Part of a small language model's weights: 11 layers, MLP 3072 ReLU.
Each number is 128 + 24 x the weight over its row's rms, rounded and kept within 0 to 255. Layers, rows and columns count from 0. Numbers have three digits each. The size before them is the row's rms in percent of the matrix's.

# down: layer 5 MLP down (transposed), 3072x768, rms 0.0309, rows 431-559, columns 480-527
# up: layer 5 MLP up, 3072x768, rms 0.035, rows 432-559, columns 480-527
down431 109:112115164107182163121115100158125100140129131120079134101110169114130118113115133103148154178116108156119143120148146136146134133116126108154126
up432 094:126132126151151151109161113100156100143090149135133123127105160123141107122139093144140123135129161156139115104136126144127132153127128146120152
down432 085:115107148161138088093140107165144157110120101115102145142111142129115128161121132119142155117139122128153099104150124095182150130107108102141154
up433 097:138164122086183137127111132151098074122118164122174164117093111151118118165119131107115104138123143115120119140134151133127084129078151119119119
down433 096:128113142136131122162129142154117120130155135132111127114187159145190096151143098115098147133123141150129117105130135175132111125137070131141172
up434 097:148144119123137122128115111110099095129151139115130142167134109096103144130163118130133128141123112108134102106125157136104123122146061130131133
down434 098:125132175136150112180122108144148144113126098119168150154095125091107113132110147078096099134107162123116169165110130116168099124146115135073135
up435 094:104120132120141107128053092095115106161085147117139094163135135136128117147132097092133133125123128136132092104133128164120137114117124141121117
down435 089:128136108099097118151109128096083129134140109108155134127092146080150128147127121117132112112103140157131137137128111110101132147145154145117090
up436 105:141134143131126145087096115130064157126144114134164135143075133132128096164094144126139142147131110107163158146121157114156101171129148130088147
down436 106:137135150108142094117145121126122103147155117161116103135134159079103125105139123124127114133116161158126131144114115150100126164142127141165155
up437 091:150101122159106167058118126186101132086171150132163063121137130115131123122098120107137098124126133136104109128144175152138124142129122143155175
down437 086:129191144126096163124142092172103107142168091124140169142139134140179116156116088133135091120123168154156119140104144109154140126144128101140139
up438 102:144090130155105080107109110135098121141147127136162120128115145155143118115072147132148145152123179163111137148121122126064132118159091113104149
down438 102:135112107136138134121059148117162118107123145133120098119115122127103133126147156136138111161104144135142194145106172154118145121119137096115122
up439 097:137142140165154083106104130139082145130148105137164094126120142103135112120161154141140173132128147154122120111093153113130126144168109139142162
down439 093:146169122114082158107158097092116098105145098104146093109096190083106131166105163106099139112101133130136101149110138180131077100152122125134154
up440 096:117116111153184159139159105112120094144166166106152136155132140113130064147116152120127144129134150145077158179107114098130122149155120128121132
down440 090:134123084133102128122137149160123122130107097122133123128132126068129164100088096120119115171099116160111099119121124156136136169119128101124143
up441 093:122177131154163130106148111108099086136120107115133142132125130128117105152115128188097124128129152137132091086130118142112108140099135162145155
down441 083:137092116112135174093104131113162130111083118150164136101109153130147151136152097090135107122127114133117156156153106137123150142150129147127089
up442 097:100106134150081111082113104145124114077145101098115134146111156125115142121132129154134119144142126133094151130095179127086144103087167123117124
down442 098:140169072087114138160114135142116125137090112062146137150103125107076150139112135116126139149162127128150121124097140191092103094165186106101149
up443 097:136123123142195119128121092064141143118153108116108126122073115083128134154110188137112178145136145125124124138111130115131106168120144139070117
down443 096:189114098139139111135154142193113118136155138131134162123136071116091133175096115107137143152138112190099118130118136114144097131150133130111159
up444 101:132102113089096126121113121109097155155133104129123164156096160109136107123131073142144126153124117141136114076126134121098098131097081134102137
down444 100:154120125092091158092119117124085134137129112110122142123160111142080101089093094121121137095152118134136130112130093090138111100099107122156163
up445 089:137134136124123156134086127116104152142086172129132135110114110108132145133151108136102117139124166131126091149147128123132123107121149100100128
down445 082:156136098151133125130151112139137132108134110154087137150125124153146139121100124199129132139152119140124126099144137124130147155106115124146109
up446 101:153119127145117147136144144117098148115106107133143131075090164093119111121133165117124128160129139127163190129149169114116088157067125140120127
down446 106:174127123155135131114098137119132081140119131143166136173096156122105094111082131136125122165162125092173117135119155130107112138136169131174104
up447 103:136142138104133128147115136119144153165114128144089144162137108098151090118118129121085173142140133143144115075117142121124116156135091089138137
down447 109:162122130137140135164116113140137116129107158153140113093126116118115081118137149064124178126120106087122135124100113153117126089132122152159149
up448 099:115148133140123143107136192138137136149134135139159094106126104114130106149065132105129133202118120161182187139113131073154133169117141107121137
down448 096:115154133133108100155130121119148122130114121101102132141110116114112109105130147073102159149128127142127158097148150121115143087084104090141148
up449 093:116151141116131134147118101107126096157130121102160121160128144112129129113107138138150121137120165146162152110127138111100127146135152153138164
down449 090:140122141118144134082109159145101132111166135120124174096091089086123109189138175104134138169122122124129136170117100167129180139114137111123137
up450 097:123124140171081160151126149106109140144182112113116109116124128130137139126116116152120157137107113117125135139137117126105083123099136158137118
down450 098:146127091143139121108124179106140125104112156093090127109115102114131136104135111113118141112134144107143103144110142149100114130155131120149096
up451 109:100092105135136113147132104119154126152144123135095136098101146107144153105137158109117111157136108125114124128113117113103136143126070085107078
down451 109:118173129127107161119196093148172149111137139120117124128139087083143102107103079161108127137138163098150144139141090122097109150162136126109063
up452 095:143112149119124136118141138120118137166154148152109111161121134132145113142123091129187126121118134154114093146131128142096105149170153161126159
down452 091:121109132115125133162121108125134132124108094152153140102139119086109135072126118138178139123136131114118132114178137101127161126120096111146109
up453 119:143101147150128137137099118097121093112168118093157102151137145129124119167144126144126116125122097128109140153110139120079110151115093126134128
down453 126:102111165075105102103145130137083130129096116108121161121128162140104128131086114142129095173139140146149155145135092107142106116129120129131171
up454 096:124127144148154114126145112081119158158146127180104126089104151127148123139082145142117109143129101127096161153127126098135134157126104118118101
down454 100:106119162105121139132121113139101130100108127138164075094105110160154151144132147131137134127196130130179135114149112116137092128176107132120148
up455 099:138133128103153148134127096131106109146094127130145153158112171127143133127107143167133138130124108115088139108106102152154135168150114122116129
down455 099:168149139189128133124164058104138183130096149129084154104136116164138150065126105149149134134134120144094097131087126135116144129145113134132132
up456 115:128162146159122144130148119090195103183139156124122151141093124135134071162072167174111148156125152168148130138113130138078127100147158093117152
down456 125:136164129145135135124115093122152151129171116141187081146101155139136144154108155144133075140139156126128150110117159113115099123133147096133138
up457 095:153121132145153147129141146157099128124177121090090117113127196125128088168141143156149161155112138119108160116081151098082149141136111112078172
down457 092:139141075148141141142097156127110140113138149152094105157169134108117119131114176097139153116124142142126131140115117116121128138136118186071133
up458 096:129099128115120141149107106115146114097133153133111104168134120134132058178119096137175117138129125152119105103100115136132174103143087120086118
down458 097:123122098131107177130131114113124144128163153125134150123103161141131135191095160154176095114124163144141148083110164171141133138134136130116078
up459 104:140119130153127107134118119134129142137116129070200147132091148079123109142087143120122160154138084145116128146118088138136142153117139115134082
down459 111:125146129114156108109094123084132122151148082132183179097150105119120151143102105128103133140123111137101130130156137120129106127132185124142076
up460 108:133159121126128148085130127128088122131130147126197107163084111138154143129112080133141141171136110169152121099107167092107120090077164077151141
down460 119:156119137136125129097141123160160121175154127129167137093124143124141100116138147115117119115135096127109133127175121112124128153082135154188113
up461 100:147128150108106113078148105071146112139163142130156139163152180100145118148095171123145143146129141167141134158098133113089109153155125138092128
down461 092:087103161123116117083099105126100117097151143145115135137124121123155075118090156117135127139145124107122104127100108103126094159152129055117100
up462 100:109117131177163136133125112129116167137084149135123106153114143125125101107105159130096142138130217129094176145112137136122130106143111109154134
down462 094:097141142096122159162128101125080154102140135060136144111105081089175137187126152144095093142127136112148102118131097152126141152086115151116161
up463 093:110097131121117164124114115115139115095164150135141138106099134090127054125046122082119200146134116139133173150123090138151114135137133162123101
down463 082:140134111091099123127113099132170110111114126114132145101104063128107136165142114119096129105139119154139100116115141149097147111151116164127120
up464 101:124120137134121110102108115115151128183102134160089094142110133124137140174151154109144171129123092142149100096095101121128116110150159124138144
down464 106:125153145115082091168136090118139117148129167118150151139149107085108140128132118089159129166124105124119168124155121113127136155146144147132146
up465 101:118110148096134093102143126122099104139141112112121150147091142110150124171070134141109135132135116158154121134128134121094122153132089102118125
down465 104:115139123174120127141080155124134119158132114115070122108153158134153162152165106089135120148111084124131137108148149140162107080126111111151145
up466 096:131128113138103127156135147091124175161166142134113132167123113157124077162128111168097164140125144121121116112105118101137145149115089146098134
down466 087:097111136138109130138123150126117164128139197101106111142121106105168143110146100152099106121104121092110117157132098065110139130117114151104141
up467 102:115154162164159128162145118120102097113115145081087153099112086082140098152099104140126107125107102140137096174140127152076143155144105141158153
down467 108:117120152105108100091137098140124104139111092097139112180146166124133146095126120130144117163100121125106157111114132130121165116110137119180075
up468 100:160128115152140139109143128120126138197159152124119133109079124068139101154130159219098144146130111117118119108114132168109142112120139131070107
down468 099:146092141129109141151146156124094126112104105170111102168103134111120170123105095149111152108161138096139115105156138118107102096131112156125122
up469 101:122144126162087120166141090157094145153122150115188147125123144155134089128134126139158184142128155120153160109128113113103123180153117148090140
down469 100:132119125126150091129073154125151082140149160119164123125102095152107123139111146122112159132130093121129133135155157102134128114130116127142110
up470 100:115180119102122130108126150134116082121161093098156110117109152112145133149088116127123133169132141117143125089114144140083127137104130091077148
down470 100:131133126135114103138137112144128130151102138106089163146088110127122129140131137151135174161125074124138097118126115143093095115186129139134158
up471 097:125117132160095117098148138129128121126157129140135070143056156086113159131124105148114130133122150127094127145120158136125143096095086127148131
down471 093:119107144135109138132139091127146154161128169133131108138139134113117159145139089149134143117132090112083092114114114110096104135132137139114147
up472 100:143138122083131124127090121110102112100112202145185132135081165115122138131140140137158120155127110156124110108104175116126107108134154126150142
down472 101:150087130167155148114172105130155137115127132116076126111121149118090158092133148131122134155135145109168130073142109101096128146112152125133136
up473 100:135154114148121181133118124105129091086140106135184130104139104135157161165141143136159138166130115089124132155127134092124096176096140101088120
down473 098:128130114096112154129141107139087133114120077137139153086127102093137149168142156112183127118137144146144121161131112122133117136135115154128142
up474 101:089106128133143112126138135146107140166090143127112133103108131140114090147123102127109130115121115104127144118149100137078127178124147105142131
down474 103:102117117095148126112135120139120173095145110123126117084154087154176140118114155175143097144115100218103131113128149152095142102071144100132139
up475 095:142154136103182100106130138135117106197139175103123128159122094122124108131139125106114147146122108101161133128137130132150166129076081098169120
down475 094:143168121119181087177145168111108144172140088123118107160106146149108129147149135119119160129112105098107141119120135114153117100067147139077135
up476 108:135126131120173130133133104121107118119094153167140137161108112137111081146103135120149123148114153123120117137086129134117153115174123151108116
down476 114:151104139160113157138110146117151129088155099133141131118149129156075117132143102155148144129129118128112112147130116147133121095123161153140152
up477 089:151145132153115176096146124100121108128105130120193157137123114116152137142107167147119150131134159119041120157122142096133146139099183117123155
down477 077:131116135068155103133120077190154143081132124145149126131164123105080106158113134110161113136147130108164151075145143151177128109156108114103102
up478 094:117105119161141173142144113111136115186170149134179129160126114141128148152127166190101122173136149121159136169131146122091133135155127123114128
down478 088:141132083106121150127130108111177102092084186187139093118162131168117134095159150184144176143122141113117120122140094132091114108108148147097115
up479 102:097135137100148116152114150124122114125097182154144124160091133104137079171083141143156130156121148119177127152123124129127105141148133115104086
down479 097:135114133064077099116126139135124121119161136135128161084102163138161149133123154139153120165144157137109101147129107130117170139135123138136086
up480 090:146097124117136139093127124113176114115105121114142128149132135147140114138123177130163129153118135173115147096105119139117165142098122110090134
down480 080:110157135140129141182145145152128134115127184089100102111115135115140136132158066161109142110133091131136105114132103130128094127150156148122121
up481 100:100074173178101171110136136140064078150117134087150140133087125166125136128143137118169170130119150154129170164113098110104157111135059138123096
down481 099:124168110145132066107128128103152133112107126140125102119119113113108127143120100127111138099124149117163119128124148149117154137107145119087101
up482 099:121083141092119122111124141162143119161140168152101094054136154131142191166106101143102121119121161153154132097114167123133146139140099142108179
down482 097:120146114137129155134107133112114136089084104151157102120134110096142129160132088145068086122106166122084067103118156129124135164128116113123161
up483 094:091153140145134121106113109144102106122097128171129148108110136133124104114191146159165119108126147114105119121116150095141128177133148102106099
down483 089:118177139130131144100150103168111171129106101105105108119134107128126140128081120076142152144130132093092171166095149157090135130123083160142163
up484 102:140124133113180103153119129113128090121184135124176122176120137121149118157106173129113169129121126125071118119127118177095170130100146147116138
down484 098:116118115103151112108094097086113114143121143155169138125131162162155115114137121125146115148136127159120130133157111130119151131144119141148082
up485 103:170196130129143114134125130139129125196168117141171213153088110130153171141133165155147135185143163142127104140126166108115097138108081128038169
down485 104:135143117130108122118144120109122138079149139151105120102121082162129126138117108149141114112170182121054108147085116119119130124103127116112142
up486 092:123091122153078129122119120162100130154125120122121076125114121110141117141147102130130152150131140117140136110150102158097146138116122083127114
down486 090:151111068146152135156116104126136139131132134159112108137127117133117135155112141140154176171153144119058100207113149104172152112142137146145087
up487 102:129140146127102096119136140141125097204126091081167087166157139086157159128101161110168140118127148152136119150077127154137128119107103134129100
down487 103:157153113114125134141102169131104105111110060118126106146087118168154118162097133122131117152115116133108156101110128107103153130117100088150149
up488 095:119138117147139129128121129121129138150125149100132129108137142149134122138103098161097173136123138136128125146143127129142179137108112166079140
down488 094:118134112104121095119142149137118086119097115155123145129108140147113100143104094138098135095126134136123126145116072110156169153116125157145111
up489 105:133116138111136157138102133130094146143157127131117135122151161137130122145093139153177136152124150170106120155088145120084162120121133077108103
down489 067:085114101121113139121115133126110099167142114101110135133139103158148097142113129140144164122146129125135123161139127120124140124161114138163108
up490 089:146133123127163138128072123126072127151137122170088139124103137165157136094087118135166167135132094140112119090126135116148101114134135122135124
down490 087:136128184155070149118120138109201128102129135061091158078124169128106143157145145110148106108114161122129125098118139154138203123108101136121117
up491 095:118178123097114149129169117163102135110126119149170140126122144179143134120144126169114120150137129117083123083136157092133139152093100117137093
down491 091:128157113098107109143124196124101146102142125127160119091105141151127140136160112118152139138147104123149093122155123089106134176146118139186096
up492 095:152160115118136133136142133120166132119139146095124152118144139154124109076137156140124111150142161139148156139128143189068127150114125135109176
down492 095:143125140132131158107138174137098137148102147130125153142144144102132152175124101116114133118129121064132144131188131107091148154127062143128105
up493 094:128142132149108129127129141129093139124192165125121123127093124071127101120154098173139146112119127130154135095128163133072112102137158065134145
down493 091:129138123164111146157142150136101126170140174146115076107112106119145116157157055156132151097172128122114133145147114134130109088134151130125122
up494 101:101186110135213115151126077115123157122146140140108140096114125160129106144102099143136112123122137187150119118126104130118114191133134102132108
down494 106:141142132103138150164129119147116118105138128094138141166071092153183121126143146163110129120111134156091091142129127164118075111165136145131125
up495 092:127148115111136100128174129123128130145135159137126119140140168117135082071131129187152149122136170148133090150120153129134089141168117154083138
down495 081:072095120121122123141136089119133088135125121087076131141154118087148105122114121073124148109108104077142169127130101127143097167145091105149134
up496 104:139111138126136154131128133099142108122132109144104113184125158149153175152162148141129138157129113114117135097119130146127143133118136144089105
down496 113:148123152114085129161094162134119134147148114105150125155148147177148198110118078088121206088104083141132149112101125155155165154118166112156132
up497 099:131117131163107100121124132122071133093122144120104137120093123156131154140124131164103134145135134141116156045137145122108140136083139114146100
down497 102:138140140120141103099130152057103125116126173119136159121149133148124150146108148165113099132099126122135153131126052114136140076085155146105116
up498 101:133125133100110132114142125152127117153130137140120150119121158163127119104101138173129145133120141131163155032109172128127144155137133148126126
down498 102:132152131143109125077131136112174139131091170117134095141130112114109146181147149094141147148119139136133112149113137099144124087152136181119090
up499 098:174123128115145129082133139120172138119142169155118141131137113118128147105122108111108109151120127154096150168122091103072105125127161110132125
down499 100:160120126133117140065149100104150139100114105158122178108143114126106166101090107093145134120149166111141140120175113103115122163161123134126130
up500 098:135160138148143140139143072100135156156122126139083099110101120129147135150151124117114140152125086147156144163075110091125147121163173115151096
down500 101:164107129114150139126124150122089148122116133127118113090106121113126124102113141120152129104118147189148090151136098168149101150125114146136065
up501 101:084118144116146131118109119136143139146128164109148134138114132145145117147174117175142151137123134101172113120137169146130131172089149115082122
down501 107:104110119115141157135107106102113110120107115125099139156128148130109132155098098108121096116133105102094116134155125156107101132173105157105130
up502 098:104154128113137197101134098101130146151130166122126092124105133157126116118141143089108111137122128129105193070130097166106147135130127126147149
down502 100:140101151124122134132124125135117133118127121123140156116105145149117160142138177110133184123103119122150202080099091116166193104140133158091106
up503 104:129157148153126179154155124115083160182119174153138112104140148158137097134158141145111137144129138107141168150089158133116108120058154103095135
down503 107:137153096145102138118186127103127140102073161153129111115149130148161102094118157092152117135119125116137198119125179144155116084111130095163093
up504 119:142094135157159102100111102117128144155096162098133113088121155076141104123154116090131120143119136152116118122118147140099145163137141152124076
down504 128:164125133125128174097126158101115173115114122147172095137130143137138127146086105162145147143127112133138123130129123152120124134116134152062164
up505 100:136120148160140102153117113137135124137174139081136138142110109120135101162140123157140149169120127147109084140149109144066111177112139134117123
down505 104:098126136139138098119121081116104159115130151151133139155134076084108109158145105119137159101118157161151096146109116173123133148133146136163130
up506 100:147141127141138105151160116105129075118118179147154200102102145110136085152126076138090116139131128134121126104119121130114115111175162082079153
down506 104:123120111149131085160149109109192080101128136143151126091126111160133140113099147163150147124122149147104112099132173145154123079151145077116142
up507 093:106115134114122134102126146144120088113124180138123096138140145122142143117105109092194115130121154196148135134089136155114114152137136110165100
down507 092:132115130140151148163198126121128084137132137153135109119107155102151179123120134100120137131109124091135164142081137118152093118160117119127153
up508 100:154162150150134131163146133139091141091127146126091125125152120098148108104141122135110131152112112151132138125132110166101135179080142121146133
down508 100:168103116157091153134136152133121136106153103121138047126174123128151105156118127113143128179121121122138130151116106130145112121134174111190141
up509 095:138126119130127180139111128146145141141160143117132131137139125131133116164134125137068136142116123108107102131105128124080136138118117137084087
down509 094:206136130137148134114096100088116148152099131113121113092143165189171119145207142128122112132118118100147135134117116163168127090137132134117101
up510 097:110146114079151143108127140116125136129122157133126123115099132078141087136100107158150108127136153113095160157115154145118135131111167127122170
down510 095:125122128152127136176114155136126121116109093174121079137124114096118117112190139136186163114113131115089139159124094172086113132114146155121122
up511 094:111169122117130128115118167089111140146092124124128111109117103107147126154081110102121171139132108174111102128142132093132095146098087098100082
down511 096:152114128155118160121164155138131124166105145109090100093128134132119122147107121136111135104131131118135147118111155078131087119143104139102115
up512 101:141154128154154152107136133104136058172146111118089140144106156121109120123094148136132145182134158135107129124096136112088117158142123099107139
down512 103:116125145135130138126146108106169146133126101122133113161096095088130128145111118130134095110134131140142128135172137123143116105141132123112134
up513 103:121154111147101169124100111122148095115082146085154159160100149089132084114138110137087094137137091158153144134141105126140115102097113095142112
down513 103:102153142140179119145121114104120137138157120127120152136098125145119130102120155129128114139145125159082122147121147148115065141104168149161154
up514 093:109147115133145154143118110136124126122102164170132144146126128150125107080097162141129121136136166107140180114108141118162118124133101099146139
down514 091:120140083173165148149130122164161130137149109135176138147108131103115126061123144120110158104152184112126136120135127140158133130137104111128100
up515 110:134118129125177091188148075094113148144098102090186152154102121060130130112121145145130159136122140126116138125124155154140147121169167160110150
down515 116:134138139103120095143112100159117118173105137091084127140108131110135165126134135139140128123109113162135162115182167143122123091133131182180110
up516 097:149097133091128119127151114129131171103147115164157120124155187115126107095122114121091122139134143155141206109139137121089138149117149074153136
down516 099:120151121156138120120186113088097131142148143116142153113160155131112130124129155151133136105114108136088120178174143109110162106144141150117111
up517 102:119120133147117151118150097129118074134128114123100116160119095105141140135125128147140130152121144111129133123115113110138116110167106109123142
down517 102:129108143114149160139138138142143185112096131134044089103139101120137123120153090104172163093128111101104124083158104097137093123153091137134109
up518 096:118136138115142111144142127110098133126157147117154159152133138127166135148123105162133123145128129142116126143093128113121145112088099103169142
down518 098:155149135097107107158129088127132103107167146101146173083119157114137140104116131139171118112138104118147128096145123152091117094122120139157137
up519 103:107135132120152118108114134071120132152132099175125106136116129105133145093074128108077156162114131125147151137118117170089123143142165117110122
down519 105:112096109122124084140090108106130149110101124172091152153084119141096133102111124176135103100159140165129139152155131130119114128129139127152141
up520 097:122121118142174155157083120104167103139087152160122122141134137150129131098098126110168169129143114150122105121111123160145126149139107109135109
down520 099:164118130097154134158114183104068159137146095116164099161084113153171131126150095123103136144100120114163143136111168124117086118095117137128137
up521 096:136110149129138148133108123157137147114169139124075134127131138126121125111117123130136110126136145103118179130153158121104116101140134099080160
down521 096:116136131106142128093179138112142163131115156082119148124127136074123073084127161084130125181124132128123145157149097107092126147144170128136116
up522 098:124125130148150094116141136145139089137112121098127130118117136152134112140078127140143133136130065124119157105127120107129152178142147138121129
down522 102:078182106180139105120123110124126123105090108122164121114073145116140121120117124093134137114130135073124154137139097098125160086120128095154091
up523 101:148092118096114136136146110152106132148128132167135153156087135143148152110099136114137139135120121168083134164074130133055135175118091108111117
down523 097:123121127158139145115129091176072107131152139110118126137097126116126128110089137109090122167143141108147125118132151144135132105103114128141149
up524 098:142131120114151148092172103153152096107157158149123130114139147145109148140141106130199154153144125109137137170119099111061137132153100153126104
down524 097:163156130136119137170131144139130126097092122108193092109145127110114128114126117121141114098110113143138115081127132150106088158134111072139137
up525 116:122174144104103113141095139124132123158148098112130072136140114132147129112119114125122159119135143161139128058139148124113133137049138060144164
down525 134:135142116145116117109124159118120146116162135109143080125181140145146145093111168136085147136158112123127130089155113097133108119157123123147153
up526 097:154154122168146119139115127093175111137122120125138073146127147102132141105138114138166109128113157165060145139080160134101155150125155135132110
down526 096:132140113178114133106097104147134142135113133077157111154150156139115115047111150127160129108111117131079116157154168112099124105143113117145103
up527 107:125128138109084134115117108136120118153142136093193096081146124133172089166136135141120117137121160170116128136129080112123061160123144095111143
down527 119:094097175150158172126157134062134131129153073144128166106152112100143131143121140138120130104121091137090132172111125122095108101155114141138119
up528 099:133120142115162128144079149133121155135132136151122132102139166134127085132118154142128142140130138146106102156147170153102120128075166136156158
down528 096:146095136115131114141137152095115150138134124119137196088110169129111121132146141077148129148115094159110121137140113092155146142096128151151091
up529 107:132170134135121175139085127099106099151133138062138131099143144126142138141108099077180107148135125157103129160124132118136123119155106100142115
down529 097:146117133132126077096123112142125148121111112138149135131097098139126101123102134166114155156137111130148117117127095140137167129090120125143165
up530 098:117094126149119112084161121124149117165109128112177126163043163130127104144126101107126187145132118133171119130126111102126150146152098139112132
down530 098:170107138150110164130134142117158141117170138101173094159121114146117098121097132112122124101159156145109135136111153137110120128135169123118142
up531 098:139104121165142153152135111082136122146158147153136094106095168101144130151121097154125141129118127187113138109124132147065145129150156094123153
down531 099:085155108162136156140088113119127108137098106137048111100111096127161124141136120147138110139146132094150142125205122161185164078154160154151097
up532 101:145158123134131146100091143179101134127169111114120100151120143158155121145130120151116127205135126157144107113098126137113130164137111145116148
down532 103:132129135101065122136132137091150147153132131144152127137136095141128134159153150184107084138127123157142092149142143164135071151126137142110131
up533 099:121082118141110133125108113131128143175162149105144159139100131133149113132066096129115115122134100147130095143136129127124069103104164133154126
down533 098:134119129142113098144116126140119136162124139109142096168159147100094120133110113100127085136142122139094131152123138127173124169071126134134141
up534 102:119170126142110150112132112123096105159100153133154123153133119150154142134118154148127154151138121109137154135061146120130131144115138109112129
down534 108:137088122126135126099117091154160158106135111150154145115117135091106126070120132103152084094135119172153135110112149153165098094138158151155170
up535 098:111136131125127160150139123117135099137133140123095086082097139140134150136141095160166159121119070157150101103129130117122134129105120129109117
down535 096:144136153127115123148112123136115069127104135118119099121080164130095130121114154107154115103141116088106140137137104118138157135113094119145157
up536 098:119094132112134150108105104134117089119149130102125123154116112191144108113097117095115168163121135116140183142096183097119139133113100150149166
down536 101:133102142124129179101110129111118182157109116087172177130119118161142115126073113086091089153156162169118113158146114126156100113150111152147127
up537 097:120125138141126133106141091140111182118175129129123134102106167154137170137145163144113100153129107092132179112115126111097117133139112103123148
down537 100:124115130145107124122144080171092155122133129129162135160128144111155161137149140117120106140122131130128090145133099112155175138159137118134054
up538 091:120187135125126167146134100086161119164096116083120061135152105121118118096094100093138135125123134175138105143142088167124125146152143111116134
down538 085:123108119155126161130153102125116171071132131156066152136140121174166132142141152184146090153151099095145141104129164112099090093067141146149116
up539 104:135147146149119144099128104138092132134178104130135091114118157138147120129104146134158185147113144117113125113120154132097120127136129087120103
down539 100:064136120093091142108177129140125132117121131141133125144153163150108125168137131141137109127139133127125125174119119098158156111144150112143107
up540 109:121196115146110121125145134122104120116157118117162125065123133137133143132172115160155180107127154123162120116149139132135074124100108125070120
down540 106:086150122160074123099138112119102128071090117084123098120097112141136127169159151108137151123163153170120109112143146107132102164120072107125093
up541 096:106136136172154112124099114107125175116130138107121073149124148096145169087135107163119124155135136143128114132141100153092144112141147099125111
down541 094:114170121164138104134128099158144078144117135112133086126139152048115111117086100143131124138132089118147121134173129128126143155124134131143108
up542 094:150138121172125136139124105114135145163104110132149088119119137083131087164135137173107124095118170142174178100089135093113117117123140145140114
down542 094:100116131122150132140139162114130144135109154140153135117122163143113184172133090125108132121112117119162118118150082156133161135111143130110088
up543 098:154078148166152109139100115083129142151149145111108093131084150151143150132150162135087147152129175181088111171127134110111126132087115149085144
down543 096:154155132134127076125137143169105167184107133128141084130101117107144159123086145119084145124143132155165128147126096111102123136092122184106095
up544 106:161186129124141124146114128129138132109168129122143136141060123135126132089124139117097152157147129122133147145145146120136128125119095144103122
down544 114:131177119096174128118125118076174139101109166141137159129162124139098180173108157114162145121144155172159112147115113120144144140156121153123133
up545 102:127143131157116156150148102167114095164156193125128136162141132174154130074117092165142144154125100115154173130121138139092148128171140133094156
down545 104:151111133141173112132122127133140120149145119112100146099116135157138109113053118107111140159123130104160137127146094133150129087141137114117134
up546 105:146151124142094115118131113134091135114129167112138130122134124182112146121119118121121129140142101118161153141117121127106102129103139126150135
down546 111:153124144095139131098104083144101127151115137132141117142149067138112115145106135147142127129133122129122114121123107154140135136141128129171155
up547 106:128092123125154109142097119127141135135130178120182107143129154120134144165130129149118154154114101130136119111147141130081160139130148142114162
down547 111:155146136128109116107134122171094125109080139147132110091116129131079138137163065136105142121104134112136135144140073120164144110116120153128128
up548 100:150133125154153167115122129139125121180121139128166148157142147120143121123084116141114132209127110123143192121133124118089131158117106092143135
down548 101:127157109120121117121120168094150127065102162129119110079104139134133126104143111154102140142143107146134117156114147128141136153154091100146136
up549 097:142144133164096158083107099103101142162132103089137125112127112110125117171115159128133132143114108154137081137089104101154120174114128146142108
down549 096:097156147132167187144153160109128102062135152125090129123139139117097118106127130102076130153129131084119143118072138128143106128180114109117115
up550 101:129130150147153118083141098135116108131138134137142142142109162122140132090142109191129140167124166110128168102145115130067148117136101144160119
down550 100:156137149123127132139113114152087114106137135140092127142138150144172157150102145133093121109109137124114111092118092113104148139145116137119123
up551 100:124156133152141141129122106110099129193131150140123144190119115171123152144120100118147120171140131146096152101100217095118099126118097137145120
down551 107:123114102056114135107134178163158160129118092129108132187154145161124081091119110093128156131145106098110148096152143163175132142117143110121143
up552 096:153100157150135121117097119077126119146143145137157103127111156120138128121100125127106118189131166159094119163110105080090150118122121128103162
down552 095:129133142130133120125103140128184176133151136117112130120133115121133131125082119081118160132104119121119116113093097096111163134121128155109131
up553 106:133173139152071143168125117134131049114115142133179088165122153163135138117134122134120109135116129130124090141139118123081136122166134125114186
down553 095:117162159110154120136125160119108132138103130174160101143149118164137088152104098088113123126120129160140108169166157107108171126119148119145154
up554 098:135117133119124166130146132109162102144150106120152116109152190131137086128163139152135122146124127164105106103108094153122127153143119151147091
down554 101:141108126098135153132121148040156129128115107147160140078130147146193155226127131073088136132100108155086181153129105102154107129147131138131121
up555 094:134143133153138128175133143120144089143166133144114120174108156103122105124067129142130142160141152144166132111116123132148108139046113118056122
down555 085:140105162128121128126173141195124179109105078128097082122102125117117144104164109116120137136133135154158172116090125080131134119082093174122143
up556 104:135106120114146132106130147076146131184150091132061129158120135132134130141090135135094127146141131151124118131112106128104099112087089127137127
down556 105:131111176129119100136115154112137125131131142123104153096146151164098145064116155146109150168113127121139130115110133162128148125159148095138137
up557 100:147107160123124166082164114137124123114083205147153101133115135177143143148163126095107108141129145164151132142111118105115135137142169116134148
down557 105:082135128081104113155112149136106113116147157145096120134094139101131099141159130129158110090122072140155084124100129156159094132116186175068146
up558 100:112137145114138137137102091122135132103109125119111128133140168121154124157133126140127153132128125127113131143076131121136130145144124117157095
down558 102:131101069154104151157099107082119130114126121131164124164127133102092123171130123128080114123153166105130140117143119100137113116151124131150111
up559 095:131133142132171142128089125096099149154122106070147143095128126115118099134105153099166111133128163134111098149121135131143113139154102110116119
down559 097:152120131125105142144178108150103136126130083140138151095120149121109132105143145082118116117103135174151127117127104130095098121109139150104150